Part of a small language model's weights: 12 layers.
Each number is 500 + 25 x the weight over its row's rms, rounded and kept within 0 to 999. Layers, rows and columns count from 0. Numbers have three digits each. The size before them is the row's rms in percent of the matrix's.

# down: layer 2 MLP down (transposed), 512x128, rms 0.0694, rows 427-479, columns 0-127
# up: layer 2 MLP up, 512x128, rms 0.0696, rows 428-479, columns 0-127
down427 109:491482472491492514495482505439524543477495520482489527500490520511509510491477499517506542478529496541436504521502480482523511505493475494500529495484469463495496499493481496485526507512522504539506517514533471494503528446448508507467536511436501474484525550516488498517530493489527487488461520463485532504534489500513492530505442510527485522504545473501497489532573489488509535433504
up428 094:491481516527455565492492498519480536494475480559487455491474529534500518461479462448544509519503449523478478503489492478528487517498527499507511494484515496460507574468526476491514461506529515490514491506528500518510506501513477487529487515523499459553485510502476504509538483505480526436503496551496504507466509505520510471489517529474506507523501487518532480517544518486546516509509
down428 093:457512491501535452508524483520539494520479512482513523523482488514507523534502546545477521495513551467503514527520503466511545482508494459507512496529478501550487469535447532506507502483476522527508464536460467508501480502503490496493518484481531539452516489536504518464491490532503460537508507454509471494532497491497505504528526487536479512477475497430462527495488459509498513531488
up429 097:475505486498474535536489477476512523499529513451508488470477471496479505507509565492493491530526535541513461435542542502536539498461473490528523531500516508479480496477478528503489502519480524502448543487536449503512498479492506489532497477522532530449499482509470492465499532514499502489488535534494535509510478473468514493464514520498500502486546540522498533486509536504487495464476
down429 089:506503483533513478494507499523496493518508478554487490553547490504519497477503444502494509498513535479510529554485472514483492488533521481461537490541478492534510507456526520524520507494494498480487449494509538487462502556508491502486552522491513493538504488488561471496496470466493491522541442493499512459486508492505467500522502512531499534454478458518480447499523481491517492531519
up430 107:447488492499448462496493462496494489492521491545510520509483490499547538447496508506538505555462495505485543520501498485508490468496507495502512487489517467502461489495492483474513487494504495488494455522450456553475510457493454532558499500529500517491511512481477504481456556495466478510492534482517501503528529492491510524500527521479544478459526516527465540529508499510465517513487
down430 108:512485534540504569501509514501494489530474485493490478499482475538489476510498484500474454463517525471513457478522517522520502542475484484542499492488515549527530562492502528494490472546498490486522568491533517508509461538478557456497483486473530482489446489510520493514522475497525539489496469516499470486463495494504527493474506472481460485538488498494535488493505503507527483525521
up431 108:481465474544498457545509529464537520555497496478508540527472504512462494460510531512477547534491514519479525481492531496534519505474531518517533522509503497511507496538473478520485544469500492512531502462544493453455516525487532482543493463526498525478507486480486504508516533467517451521528511484515467529493490538517489504494480537477504523494511469498495563512510504471493506512526
down431 103:510505527508480519453487506512477492447522476506492463473512513511506549512486460512506412503509479519553480499492487498440478474499466509480465500527503518491500474469511501485508513549508484491476516545452482525515511465472471506472502523496484461532485526500508475511514505473503562491498479519495500479503525448481495486502538502496494466480529489493534464472493473549485453484496
up432 095:474497511475518526509510542461507474498513508497495474502511533531534531500490468451472480495471497490464494501506499535508472472506514485498508545510509476496521530486483491553485478516507476494478436489493527553480510557506517524560500498499493486480509502543512527503501488477505550484500462487551527564458491500530483481517510557467482467537507513541489497495500536511473485494523
down432 105:510517511524492448502456512501512504492487496501522465509481465541497503495459535487514509513518529493494495501487452464479495542506521450511519484507491516514438545545504538467516514528485575492512541503489472509507494491508434500504526478505522529497472513465478537515486489524484484493513502501477474426544472502508497500473501502537521510493470499515486506519520532537552499485487
up433 085:504464499504458496525494489463499442495517483546525495491463532468525523506499491566484510438516504516513488511508551468451501462474531504503455496513458504464507460479542511495500539496493506484454473490532458517520474532495518473496467512517507488518514510493489490476526496528495524521484460485466514514504458448493451501488509494510475526500487528496508484460498476464530523495510
down433 085:465531507457523497493494525479521503518534520460467501483491562493504485502483495466501530511508490490523505502517461543485462488485548518535513498495519496480486527516467459576493479509487521496523499521490527482496536495525513548523502527481504472435504472523489514512440511501505485489525486488556454515480490519472526468519510514478454477535497493533531510480508497495505454535511
up434 075:526492469514523512508518495491451496497549495448503483491463513532527506497504535511518516507481479505473516446470519526514530507508454513478502504533540481508476510486512543489520493508518514492485529510505526513478448467502538506503452490482508486504504553502450528528501453463489497465516493540506481551514531496512489517518467521468461492464539505559486474507499520517543457490482
down434 079:468531549512486516501527491511568494528522547518483542460475488441512496529507464494473495515506484508511470520511464481521470465490530508474505467478491502488535467508472482505470492476478501514445484519508508490522500509477518490477535502540497510528510454528523451498542499529506531541500477490472524481452464502501513485464513498508483490509464452485488508468483506452472509503469
up435 101:458525493492469494512535508507487481519484493495505471492522531488552462525539524518501521467475507519503475497481480532478485482460509492485477523504531464513484577506506548453538499483520467490541487532501468511442466480501528485475469491516502507475517484526507483502511477488472510487496502430482512489495469523484447493493499494487561509518526512507506534546512466485521513493546
down435 108:566512483484518486473409506494475490471484481544446451531513484512499511502530488525478480474459510462479497469492505549542527499510495495482531507507508502504498457495491496511471486509493520488502526481523489481526511487509485539522534489475551521512451508501518483482504501464516511528488516498522516474511495507529559560481469497479468526540480487500523468489482481534504481481496
up436 120:521510537530500479527526477453479482494488487510460473481504519502502471497543488525507485535496501480511480496493540529487532494504494507518440505569486530527482480511524512485462479483488510542512548493535495467490522494495494521468530549488496455454545472525483510535498524466523478505498489515470495479454512482464508509534503499508498506487500473481487497431450545513483509465498
down436 114:494465495500474518501469540527525440500521529466496502520454468509466545502486465534500483479532476517488525495471484451538475453506508507498536514447470492491538496476473477489506484509501497455512493504486469545500489488488511478557478482532530543486490533497498465468497484506481504507531515519513479513542470525505461502495499515487537463520467488510510543510543456491525494518483
up437 095:528497465479476460525481507498511461477503468501516522520487476479527493491478475469482535530514456511484490529500481484576463519522477471485454510479551509539540480501509523500526491472529510488549454525455473508502518527501491508516482495528489442476544479472530496475480525482509526502518485485510483522490492543545520462479503510526536508482489487495498487502507462491493476551524
down437 092:476545549512522536486511505516496555465499510489441490511521519525485484509490511525521470504481526495535488484528514517442506479459512526549520525523439476493437499486495517502462481513491488485445517471510541460512525486496500469522509486474497530502445513514485487517543448525511498482478483512511504487473484488490484503529507500490462509480489535524493495526516533544491526475484
up438 103:494524519485465493534513487487464525471504561492514464519515457460483499517506489450467531426511476485504503491528529533506506548480505465468507544510481498488504475545490496506499532511509462510552563474518498519508470560501510505507532475514494479492493486498494481517500486507514518509482483482468493486539548500499514528516535487501520464504509486487480557545500482495476491510461
down438 105:494493497545495480470514511531527479549490487529487516480498502533504488481499510554504483549492481479501527504503456439538499485493454507523523477478502512524524551442500514494526492480507565490492490496498455478511505442499498509487436539551522515517508503541532514483510535489515461478514526515482505512470444508524492485508473507501491511475496491501517453475466522502505494495517
up439 115:499509488446464473508488516500500475505512480475516544498525454450467497481455532483485489498472496522539495515510546543477514477467505517518500512471528527455508500489540500471489473506500515516450541510533504507506481484497473471523481478490492440482507469498499512489543547473492509502477499546515530484486526471466503569514511548529461514492497509495478484512469498516485490459524
down439 114:506498508527530472487518512522511505534493505518501485458469545580557510494503462520516505510554498463463526444503512497511496522518481492489507476502496510513492498532436528517515538495498493491493438488479501479503505510518539505496500502507514512514482535500523487508460474552535497524502491478475464524545508525492498470461510453491521499502483507527538485473542481501513491513438
up440 082:471517483514478531512520495484497514511541506525486494521523512532443479460543492454487547483517480511499490472517521492524587516490485547547526503514488514502502521506478510507492562480523495500471497497507494537458479475484507546500476486484497551530478498519471522524487541503499480516526458497505503507520527478493515509475511513492533472540531531523480525502514525474459496551472
down440 076:525477491502534470485488521486513493488460485483516514481471477517535517495417500515502487507499497491521505541479494482489438482486500506459467502482548484519454490474503464490540447532473511518518497487516489454496497496530496438486538498515519465496527525489531522484536461506514519474457517515454503527479509502523478498524482482502441509494454469453506500490486471505523495486523
up441 092:573510478512502471513529501477471474485514456476523507486522480492506492531510530558486513509541499491483522550528470492489545508496488523491502502541476552547506505503503509526448480487503437497524498475492541493503460492528501535509452512495479470488527505517477512513464518515491526476488495487487462537486534481510493476526539494509475462529525467531509506502473519484539515464482
down441 099:467449496545504512473415506479512488507496514505497459487476486508504521471488479466455491543479477516530506510479499489471494492518470489497514505491481495474502472488459453517544522507430484493454528503507475509497526500530506475495514463500543481502496502487537512512517528483492492513504520548499512487509468480514511522548442520485461497536495459466510507492509495515429483495510
up442 111:483494501459494489531485512501501456489516550512474478534502473488533503485498505490460468498477560457513535484521534481486501525519480432531548512487482482506484548475464526522509462508464524502487519506448496505509527517514508513500497499519509531501464466504476523501463489505520553494439504524455488471514528496535470514513522511514469520504497535460505496532493487523464473515475
down442 112:522514499510488507483510465471512577516455494485509494460487513506489506515490523509553526491558511500471472535546498482547484469505493492469534506484545505545496466498490494500486509517511491487517498504527473508466504505493528487533501496492501484466528492474510487505563483470506508513513450456531486504431486528492521498515477490504549509531524494536479480464478525526515527558505
up443 078:459476475491531514472531501525509441490518518547490507486522487485449468478478502505515489517502486472485497514498536481454508558492497494523499522513491459467508516460542494509526463485521508500515488453493532478519521471536523458522477498483492488476479531487537490494506511492482512505437467521517517512473501521517497508537494518501489494491536533426499540462490519539453517490474
down443 080:552517482526477490519484467516483495508500538506519500560499519496537515519477543485473501437528519492486499474543459477547520447482495468461536515471509523525500480519447517508487522473485465529529498509483524518477509494466483512494528523502532486508496505519454523509470460517504494541469540483491484507466509495523486476506464459516515519485472461502467501531485491485462463499499
up444 101:509489462475485504508509500500522509479529476498471541485507527498508467522462514541514450487507526509470478490506512505496511483532480519527510519538499494547507501529461531476491506527511483502437447511512510478533499481496529533478451507495518555466486435511497526510489512476525452501502509451475473474474473434500495547499505490489454536533507520482497529514471522495519508488515
down444 103:537512519499491433517526485481500474516484552498529498523508509533476545481547471502464515474507482508489551535502477474477480490450471464511519491511488510466501494460519487515533470484465493493563528486551492523449526485512483475512563527525505489478486533512477516482544482513492517495502480532507491503470494510524475464493491517461482462495502502533515460495489505470472487508491
up445 105:520496489470512497496495516465462488454524537481531480480521463505488485470473513511506542531495457531524451536491510456473485502516469488523512503483481492499518546527464468515451514529494495493525479462497456454481466509471538475532477523470533471467498515503497450480508499542540505447531496504483492503494511473538511528514528510461526494508488518504549520514483493524504512478481
down445 109:500530507534500507485482483531528521509529507548465512478450510508471521535517473501558472530533513487501485480486488477545501502480527527484461503484530489500479506448500514518520584489543510501493550514478518507542477501513501522503490512508439500493491505483515467466512498480474507503485474532527508527503496498464492449520492548487481506474503485522493526440487509475497516542535
up446 078:508535507521513544490481501514500507491500461483470460481503549536510470502527492503504490540515509483477486485457512503547538530500531476516508510550434482523481506507494518505498459480466478459528514479488478485447516507465527486494558453499476517521494488515473471508508479501485501486521475466503506489505500495487525513497545539496474463549508486568457484511484506494533491547502
down446 082:481480510522474477519520518472481514525514499514515483499493486488525498490495511464522537445481502505539514510507473514506460494528447505477541512510523493482499493458478496487528535535522511544473523517543559534557483484526453522497435517507533503500505490535541524495517518476487486490497540500506507507512542493487497457480464514507539526496477495469524503477517463534447513462496
up447 097:476552536527480511434534480492456470463450511515480468511462494506502491515497510507517483490496492453514457465495526532494503509497460445488519508528500470520529474463546513528508456462482531489468483497561483459461478525505476472505491505541521462520527468502481506472499497519495507481514479515496504519490515505465494540501494502525528464486503513508528470484486504474502544498507
down447 088:538446479511497525543470542496535510510543477487544512480546498480524488467502508475447510503488495528487548510524501480521484497457530538514510466433505524484502517546449500469503556507490495483495520507441521502496517489491514537488511518479484508492483524474493498544502532480530505505523495470482518483508508504506528457504513500484495509510514492514492550496528498506501423523497
up448 104:521533507504486488530506543510478529541512544496535514474506497438489488517463493528476512504522487550521497502480466488474513498539487481520487502541517506534518512469503498487477535503433510506500468527496521473513482465488550475508482490441506524522529508508466532455553489510504479501497500470464503483501498503487510501461509464527495549541458453498527501500473475490510490487546
down448 105:502501490478522505483475504480501470493475462476522499493506477511512505527500489502524503499492503463507477533536520512541513518491501521503490528477484497499486439531481537517513486488530493496530513459540546507455516489472482540507569486512528491455456477518487498521475528488531497510496548500538459509466518485514501524559541515463527446523527503450466490509528503505532503461472
up449 110:502488483546517518525497505532470455528514497483511526490525493511487512508483504540474561501511507480487482488475507488475481512508523482489482528485475511496470488494493468563478475514511498467494435477528498516529494516498500449481497524465543500527492486458469428526531496517534493504513494529515459473522495519529530494541477469530503552530532543481496485476471473478523496467481
down449 107:507527469475498502503479462477532499488521507532503452533514518495569517511515477482529456522510493531495532484519453520518536467478469507547477488530525515504535508517512540484501520487507526488498531511491490483494526514493459507501491497524480516480543499528508549488461478513487518454452519477512534515498479470468484556463526492505484469464480449504503517524531509495466534470477
up450 084:484482497479522504489511499475501502462506534461499496510507484511482456490524516467500565473459523494473472513532523493449509518526447496493489550477541492465518503493488534553535459534463507472487493494523479488523530506544533504505542451528509463480520464495513507463520505456519473520542476529502502491518503507502491492491467482489492480513501459461498503459519518516478461476486
down450 092:491477475522485494477512481462520485536573534551483522519521492478475494534497523508468456486490469501553482443498507459526493521522479452515549521519495488518502481499513529433486507476503507498460527517467475545482509469507539533522500529487511472521477496472551450530484511499486504481511544470529519498515511488473507509478486523508495509501536517489489477468509527497504511511498
up451 079:504481533476521520502534557486442474499468499484490500514484503532524494514518495519500524485490485509520504502536510486520551552482498510456482538531501496544538473525494505532437495559500506496501484518494470462527482485503493493444522487491480463508512448533493490480504506501551502515506500489543501504495488523511494526525461479502545566530491476483528498458521485493512511494539
down451 082:505506492537498496496474484480558514516517526475475467497476442469459538494527514511501493509494502520501466495523482530508489449498493499537523497478507543467501527490519485466534515500536520496506512474500502544519506528491490512561460463501529488490506553451496568537496516498439508485525515479486522488520515463490496501458518486520459444515506503491490482517507527524476483511471
up452 095:498491495499465516525487452494482495499481519565503474545482478497531503515481501524508505496455504557459445554481549487477486491516515480482459479492513459476524512498487484505520505530544528527508502496501478535504506531503484471542521501522514493515491527488503450478472517518553453488505529502491479504478454487455499481522486534499461503474490504511498462541488497483492510542543
down452 095:497493497523521485479491533523529507491519509462540509477507492466460521486513456497526468522538495497521484477502466499543507469506481537497528509472462515485436492468482507515493512503518492479500475542459505478447531482493483495473500535480486487489500476480504558561510515463487522536512491522488522483536539531511496523469496461501523503503504512492489563437485525530523531481482
up453 116:462483481501499498514522487494506464471487543443453472548509493479470481487531522483492493483498489527480517483485538559526504511475472496490523452526504493517544453467499496493531477490483480476489501490504518474475524558458475462451507495496527513491518540475491491486480497481514449491499487515478463489462514499482482515492500549523505512482530517492492530507501504505469548484428
down453 113:520500528499490500532460527519547512542495526549515517458504501509516525516479503529496549489484523516511498498540482503510487499497543482482489546453513484520497553496500520511517537478493532517501482495501495491496502458513539559541474525475479490507484468521486504527513495501459546524526517505491507523490507489519506470501491475477508446499440472495500496471502461491523436514567
up454 094:531473493503528562505523520472474519497481479506480481503464477558533491505495469501506519491497474501497495521458468484547491486507498465490438486527540525500499495474504478534477500526483448481476495537522551508540472443516481514498496501462499488472536479509453534547461486514497499502495470508483500495509491502497503477556554482487479531522493475545505510528467498486506522485508
down454 097:491497488528469502487458499467523448533536509494525517518472484473526509491519492479513451539440480488546487529487524491526514461479537508537530482479516477492500474496485514518509486479459530469498509485491496503482500501516483524471524499554510538517443507505481544487535497527494536496485516545507512518517522543490532535455452517500516491529486550498496520515491526487469455519509
up455 091:449464515486493516485498474517504518529500479478538527511564477477494481472492534446477480519488501526492501494490516494497457485482474489505532515495498480470488506476499549523486491541553520521487493512515517489545552521523523509526523495496525504494488489502561476518493579487489509495481514494506513506540507506562515526461525532516530560534519508513529514506507513482481476535505
down455 088:513491517493459488512508527486434508521519528525440489491477477476513485519479493516482556477502509497500549472525500504488514515540526501467524462471482496543492477505491504499525496485518513471529488493518504485483493481517470491491470506488495502555510518492515507479494464469503496483502583494498479535482489450472523478585452480467465487498489506519512482478488551498488500535507
up456 109:511506525493499459511518464470523471509499474473475521474469522464486512537477480503460490495497499524505507541501512518471552529494505542521505562468510536487500502516518530487514510479531510545517536548527518488447528490493513544512454532454489446472497533523500481494475495531513464488509475475497489518509527505486527479525488514478470546517537511471500484484486478459491472462489
down456 118:523477484490516532512499558521481517492490520456499513511509507515483514437526511514508540532459506493498521463506516460484468480481494488486478481525482492539520504492468475542442520485461502503503483511514468492578468517509478458526501479560516551530538478476505494489499520496482507501512531545517497472460459504508512501493496481494533522488478494541492527521514505538481524514465
up457 104:519493481516526516533497523530510480553522537525516476494515487483559513469500541501524505496489534520506498502490471476510494513543546451491497453543485489528465543509496524490499483512493468481474513464511465517500531488462480476548535522469474535490482483515519525504462499501500494479520516507491514489436503487507471511493485491487484556519490507441531525439480476501514464499495
down457 110:459466527487493495472478490516481473464519507469530501486497494499487496477470480540521492510470427479476486541497518517468472462463485470474507518505531524517485494488486499523550488491518529480473528511502497522507454464512492491443500464531486494508506480534513479490501504503482475449526455543484478493483459520497520503514500494557536518476485467524522492561513521522490549510489
up458 103:538495446503481496498470494484483502521487463507473562480519511511486518560504485509479511544532506499504520514499535504508446454516516500543463466527482532503490472481528488528489519526531473502536484523490481484441513524492506505494526512480475497489510478481538529522500485528477531481506497509498489463503491512490498522488487508541507507524487489462533515555488474499438459440541
down458 095:456502502508502531479530489505544461469498500545513475513512479465525460489534513500505470464491512492495460505477512503528538519505479485466549487439524517540490533490452511453500507523479511501460497489520526493556472480496477484480504493485541475533482466516514469489529483494547453522511475491480520535500496482497498499504512471484503501452532491542464485467477518502506515553478
up459 119:505525467519554483517487505525505480513524538496489465437476502511448491526482490500515500512515536515567484488497492460499527462476483527550546502506492562514506526539502495458455488484497510512474491541513488454475497456496520481500483506511491493497507456526491501518541520498509454519482520515505488479472488507503481524515513460504508521550465512476520523499466487503461501459524
down459 114:496424508487455508477516461466512492522458462485517521514552501502518521502474511511469518484520466498478504494491486516484505538542522503482430501481487436509519495469457520528517504497523514489500501464508496498547522563459554491544501495490554496476516519491523522524474497496537508498534500493519487484519488511488495483508512542494476486472505496466480498504514490516550504527480
up460 122:473529528534438452528557491473516484508505490500478497453506502516526528459469560510494548520496510507516524488493539501498533489472478504524532526437487496497486498458473524476543491486480501547481536545504501510493469505470504504499495489497494481467507462514488489502487509462491491491482532486511512504518488485517473514554540521521516505493496558545500504526527494516534503497457
down460 119:498493471441550544469497482485484477458511518512492478549485510527498471510528461498479460484507493494509480488539500547503460483540500485488484508530495492478502554493498515512526499478484481515496461453511464501479512496487504497502552519541537529488515519462544483487465498536540497513477467526516467491496536531489529517456482508477454484489514431485513472515507495479491498511506
up461 079:505521520504487505508442498502472515487494530527503519531497484531510497459505518509413457503523472530464492491505474472507462493463503471503549467486519487505501482488472507487526514435532498509521519522513517500500506529466475543512506473482520491497534510507490501523485527524550501521514453500518453506504503537502538547494543531468490487550501529532525537492482499467477485523503
down461 078:515488473497518494522539532485540462507503483471513485455520519457499489541479481503536542504502489454497476508508542525482512529543473517483466492530505494493534513522522478513468483527465488514498488443503486496497532531522508459491523490560522478503456515481537515497510479476461496496474529509493550517503485471516501458480490513513492527444518487454470475500543510511534522526534
up462 103:490462457532502499502525469533494465460461507506518502482511537520533439494498489525531519515484484495498484544496525470492488477532546475484546492487534512467462504462510492496493500501519541503488456515519515490532478494515444500444492495465509531500542489458510523503526474479477488508506524487526493487497500510508522474482466510466472523468500485436524484512575483502496524501496
down462 101:555518520469467539498467536474527537494514518480463478514497476482511557515510516489509484485508529470487519462522508522499514545493483492508483510520477490513522475534484513504497485520504459478479498489468476487441527507489518513541515547525511433488478503519489511464459512473514513521460488517534483526553492502480497481517535499546554529494505517515445485480463503509477483489492
up463 107:516505529517528477538529464477501497505544496500553479484550514490520518524514524490513532565488493504466468476520501531499492482484534446514534578469510506532494500533468503495520477494481495488474513493479508510524461486512502486531492482484500485516467505534539491528516534486499554458477516515494495505465492511562483495507516489491547509531493477453511480453519495529507493502476
down463 115:504491485497486473506498521543483476551529516527489512531461479510496494529449477470508434473506510508482518473470514489479508503476496528533491482499460484439518494470508489506457509520491500499525520522522485479436515509505484530494539506460496517532508496504512513464493468540467450496504473512500495477570487482506505502470473493519488503497525507492525464536504581504508478481527
up464 115:499480503498521477506488482485461504515502482522432491516533505525562530514474495506492490529455481506533487521500484497552502454490525485535478493565498473547499515549534479492514487503481451521552485489492483540503479496485565528508543449517495488514496498494457480530505493514513528495487469537473491512508512479508475520480495481489505493536517495525494488517452473486518505524540
down464 132:472529495504486510530480508509559506521538494476540492502457516481459515495483520524492495486508541521513508503485525480526519488506492490522496490459536487490509481481478501498472479527493534497508502517529494438464473513534445496502430509517556508463459513511496544441475467512489491504501532531535490485526515534488505505547529501482539530450509492504490512502552504475471488506486
up465 111:517509490521457471523464471476458493527508513491502504506477493492491557475483504551506496516477490480497511554526498538547523486487480520541496488479538510495481496527446487454502487504554487487482517534487466496485505517502539524529500480515481473482517486492492534468521517495486472531524544528480507536507464512478464488468508514501468539505517572501520504491459512534521486445496
down465 117:449500480455497502514565516521538495498496476522530493474487503474512529508489486502497508501511510517508480447491490493496484488525538457481516473495476475500525503520529501528489532542474493501505471482483516478507480530530463483470478515497567484500485509499513507545491503473528482492493469493531487473470569496479512502504478467485535470493479399513485520524490520452468495512505
up466 119:506462485538501446458485539547507536480493495503510505491494528459532491514500508453516497534497550522497559534520472491512492511474488470453536518501501461504458490503488487517476481451522460523498522479477506490495499492495512507510488553472494516522506520517535483520494551439516508503495530500521466490467478519496525483487507480480516541489524479502512573497467511518492505525471
down466 119:520530490500509527473498465439498484538471503510476501484521485549477449460521484529501493526539496488526474470488551531509551520516496536538470495513518544512517510468503473472500491486504491500475477519507504542516524537478508464505485478465499497527499495511462493448486467546469525508506511534465512508546522495537502482510528550498443478486488495510519460509527487504510497475484
up467 104:481498511537507493506524512491504493475484530491446487548504487491509466477509516494507516500471482514461520514586509509470452511495436496468476523513493535502510473505517502473489525488478517503530482488490554519489459463442492538507499489496499512517479527483512541515477541496487495475515526471479517518510527461510540484503510482529467518456505462477469450481490519467525484541505
down467 109:495499470469495505489488489515501505503528466509501509453514483506506495516469455523475483507506501504495506475446467510494545515530554504548500457486532484490489512525468493497477463527503460524458536501543462475498474550563526490487503528489494487482511510502525455464498473523488483495474462507553489471527505498476457554493482493476537480484552501485517495508512464494513485460487
up468 101:475534508520473529487488508481512488489457546533494513472474482515577499474479491486535515489473502567468468533522473491473499518497478459464504486492507449504472466460489495494483489454480532502500475495528501527489495533518483435466516501536485475522503502472495495488492514498469501478552474505498500517476535504497541502534537511547489526512503520505507468488483497438514505501496
down468 097:525470516478488514523516513494477503515488463497494499512518512499464573532504506481474483486530484454514510460523520517497497476510515544535514487525476525459516560547538500557493521523476481446479517515472538480509524489505501515533491489476514539459507523507506523488477503470520504537483530497521477492528480492484457491479481487498513474466489514494538561530538504553523505514496
up469 116:506518494490453484516530442524522477497503524500482515532493505539485514502489473572509508543474480472525521495507490532555480540470488458526458518507507539516491478469460489487538508496504504487444496475524470504481541550506494520502508505513556453495537537465505538481472523491483456511494488470512495463477512508514502496487490494498522535508499481514500494505505448487467475520501
down469 111:481486505505523515480483568471501497487501502498490491510479469467486484498527577443499496513519528524497469520516493457461515466521490502495520502519489491500512521525527497480481542480464513514518467534481530511496462469489491450489520476488495484495482451493507434512572489521509522502521485479500488526500486492472529475467477499531466460478525495516489509505495551542508521457478
up470 088:542471441522468527539522508495500484518492516475462506508496519496491528472501485504464531529519516464543525470503506503545544459467508513528470478482485507486498509494511511509468486498558516500515491505529412514479519499510530507452545461489546517467489504516489493508490505519491474470475476503449512516522471482457487476502500490512511475479497525477478526520537535514481514466510
down470 085:463523554484515503487476508507530515483535479490500513481490454476513455501508497495515490472503480553456475524464479485467490513548478487506572496511513489485513478532499483520547490508447476529486486508477570509552482493519499482538493517511493486538496475509500492523511511524502499537514514512543491473481499514550519495481481506488490502505521473497532475478467464476539498557478
up471 102:516503459485522514508500486516523485481551487517494516451515455466501527509495529504511476498554499505470481520524475539527506477508447490480508484494502493522481533527499493507495497537483473500497501535502478500500502505492525538499488527472539554494524453516536567495517460504480476505538498512472502499466461474518498466524514505542506554527538544532513468524464478548497490475496
down471 106:496506528508467480455499490458496502532471525503493468504473538519528515509489482500494504500442516518529525501477535471459459484478521489536477504489458501486522503499503529496498482456537524470534498470528492474499505477491501471470526457514486449541486529491492470504448534470490499512482536491494456512506508487502518487472501556472494494452511440502499529510495510458494565496511
up472 094:477528494521522488462515503489496472506472516449504497495472434514468494454506501485525491484440502492502485497524498519522516516477492481491455508519431490510488487529481477519483525534464487506516533481509496520482527450478547521508526450499488547478505510488476510481491454490489467452495491484514555470502463528455492521507492501533493493499476454500462519523476480492509472477533
down472 093:515481508480478495562472491516454505519546489544497493499487523468500493534504493529484510517575516514494509523511480500490488491545493574492531511499541534502504496528518484450489467484525479481483491526477490442505451541513498480486458526500493480513480471524523489525499541523501532516546527521482452531478554478522498480478497486466499532488492497502526485492508515485513492515500
up473 084:497491499520505478493469488510459519475508499507546515485542493511502521527555526496494462517483513512556505505501461479497489464455441492510522546495507510502441540517471490501537521478535486497500548512485505524520537510470557502463474505508515525442496523463475486513513510502476520513516440467493471507526480507472488487512470460523491525488489473497539487487472488491456487494500
down473 082:530508510470488487488496527542515484500489522471467480559500523487529510482505489471504485498550489476462540512521534515522484524521521499479495486506537514443495462507504517492484503507492481471501455492532508500499474451497455563509518462464489497532507486511505515496500511501516500489521583541533532473531510503517503508469551532485494439509523542525477521488521497523515520501476
up474 085:514509457464450522504509527499493499497525515538493451508488515494517448491493496503514551541508472523482450547522507513536521496534494558526498483520505514493499537518525494460488478537457513500515507511544501545475493516475489473514510471502539475479475507481519504490484521474515469521490534504518482492432489503462432512492478461503497489467511532472497510478490493457487525514507
down474 088:482520511492486511504492485490496472501485487508528489499519490534494507473471504504488486473516508532492500472455536484483461464458490463449506534512495480521467476501441482526502497423542517503495475509471472478522498442481500504476478519496497531536522479465507511490538499531488520512514462494458537488554484513503568470486529506474473513522479516537508514514442513528511496490516
up475 111:513479484495505495533519499514524461521508513496515499502469538497470498472496466498477519472520477511446519484475500529466526501507493524532491480491477481512501525484481525540488504471492492504461543492507486521506486513524535510498472516465506519512560527505514516534513456430448500538516460519520456510478529438491478546509504446536468455528507526495521510489508513526507466495528
down475 107:531510526535513492508456507526511505515519506518499493487513474498491522500531555500501456510452542502510521507511495457525464484505508491478500507504478529491507469531522494437492506518464550496532475498538526462484514486509470452494509481488467495481473506489493483508482536515494527444513536449487525477454477536485510472484472510551520520480522507514460485503547479522504498467443
up476 102:464506501496489498526498542510478485520539493530525513449487463484513525480466491499534518520542459534542497508499488507536477464467504509519518498488447534511529492509479482500557512465513473516500503496510506507504535535515512498496505524492535497492514511525530493555499511561469523520521493489503518520505537502510496441440484465473484509523527461526426496490516486513534494484485
down476 107:523521485502505505512506472490499529467450504495468506560494527494456477515533516520451509436436532491471489501489522530457570495545534482505497511504518504473468503497520509470470536511477536457500474498486505491526484485504469507508501471501459475514510489511503481458532535498531495450490499461475482501506477520474517537523508528528501467493477506484526499491477471504483513532520
up477 110:466517493477481485552469485495482505521493501464460470490503517480490474557507504466521466483509465502470504468495509509501478476509497478516470517535494497498463529492479500502478508493513505493512496485500526518449494513494516511540518486512516517531458501539497493474498463472473456509523474505496484490522536425507525511472457551487569470456518491507569516486490522466493492457494
down477 104:526496500524505484477510527493545507464502469519501567494463482488498516482488525521491539510496509483524485519476487534539520460480511491496508471491470497541527490529518506496483494507454515490494535457510493471511503465496494509469480539485499498488530460487497494488497530481542545487464496472495512491458465491491469480533537501553429488552499504538472483515476467550491470542510
up478 088:524458502532509504542485499508501525523474447523473502486558507482490459527524505454553479515495493509530511504474491497537513538490544513464541519473522523486490521512548485515546541515526510497529504471518477497519490464506499508525508485498523466481457473489489508487468524453524455516487472513500501470535513510523534472505503522518529543490492518510497562537523510496489510529471
down478 089:486519481515440496470493521491536534488537523484496518519476489510504508508535529573453530497494484501465527461508470514516480470462468465517464457493507480524482464495441529479455483486482477504490466499500555502475544478504512520491480508509454528490483529508497496468509534499503539519505480486492489532498513497464499542456526468508527467490489502483526487492491478486520526488540
up479 104:522514549479483503490526504542492467547512564490480510521527506462496507501513522486436502495522518508462463505541519524525512559494483506457518493497487472517545510569489469527516487476453514503503440507495502496500527503459466532487460472529548475498502527468512514520476508494539497502483463485524500494481520489517522452491484492507478480513517488515477491533476515504501502524509
down479 096:483494480509501501519453497497550488447497478512490458442476490505494504487464491511562477490489519496535550471496485473498503460487526501512497504529535528479456501475499535492516512533527464512505544435471485511502473516504516471529532499454507513500497444534520526466501534520467465518498504533483488517533491539512496521523493484469528529507483520517513484513517528501539506473471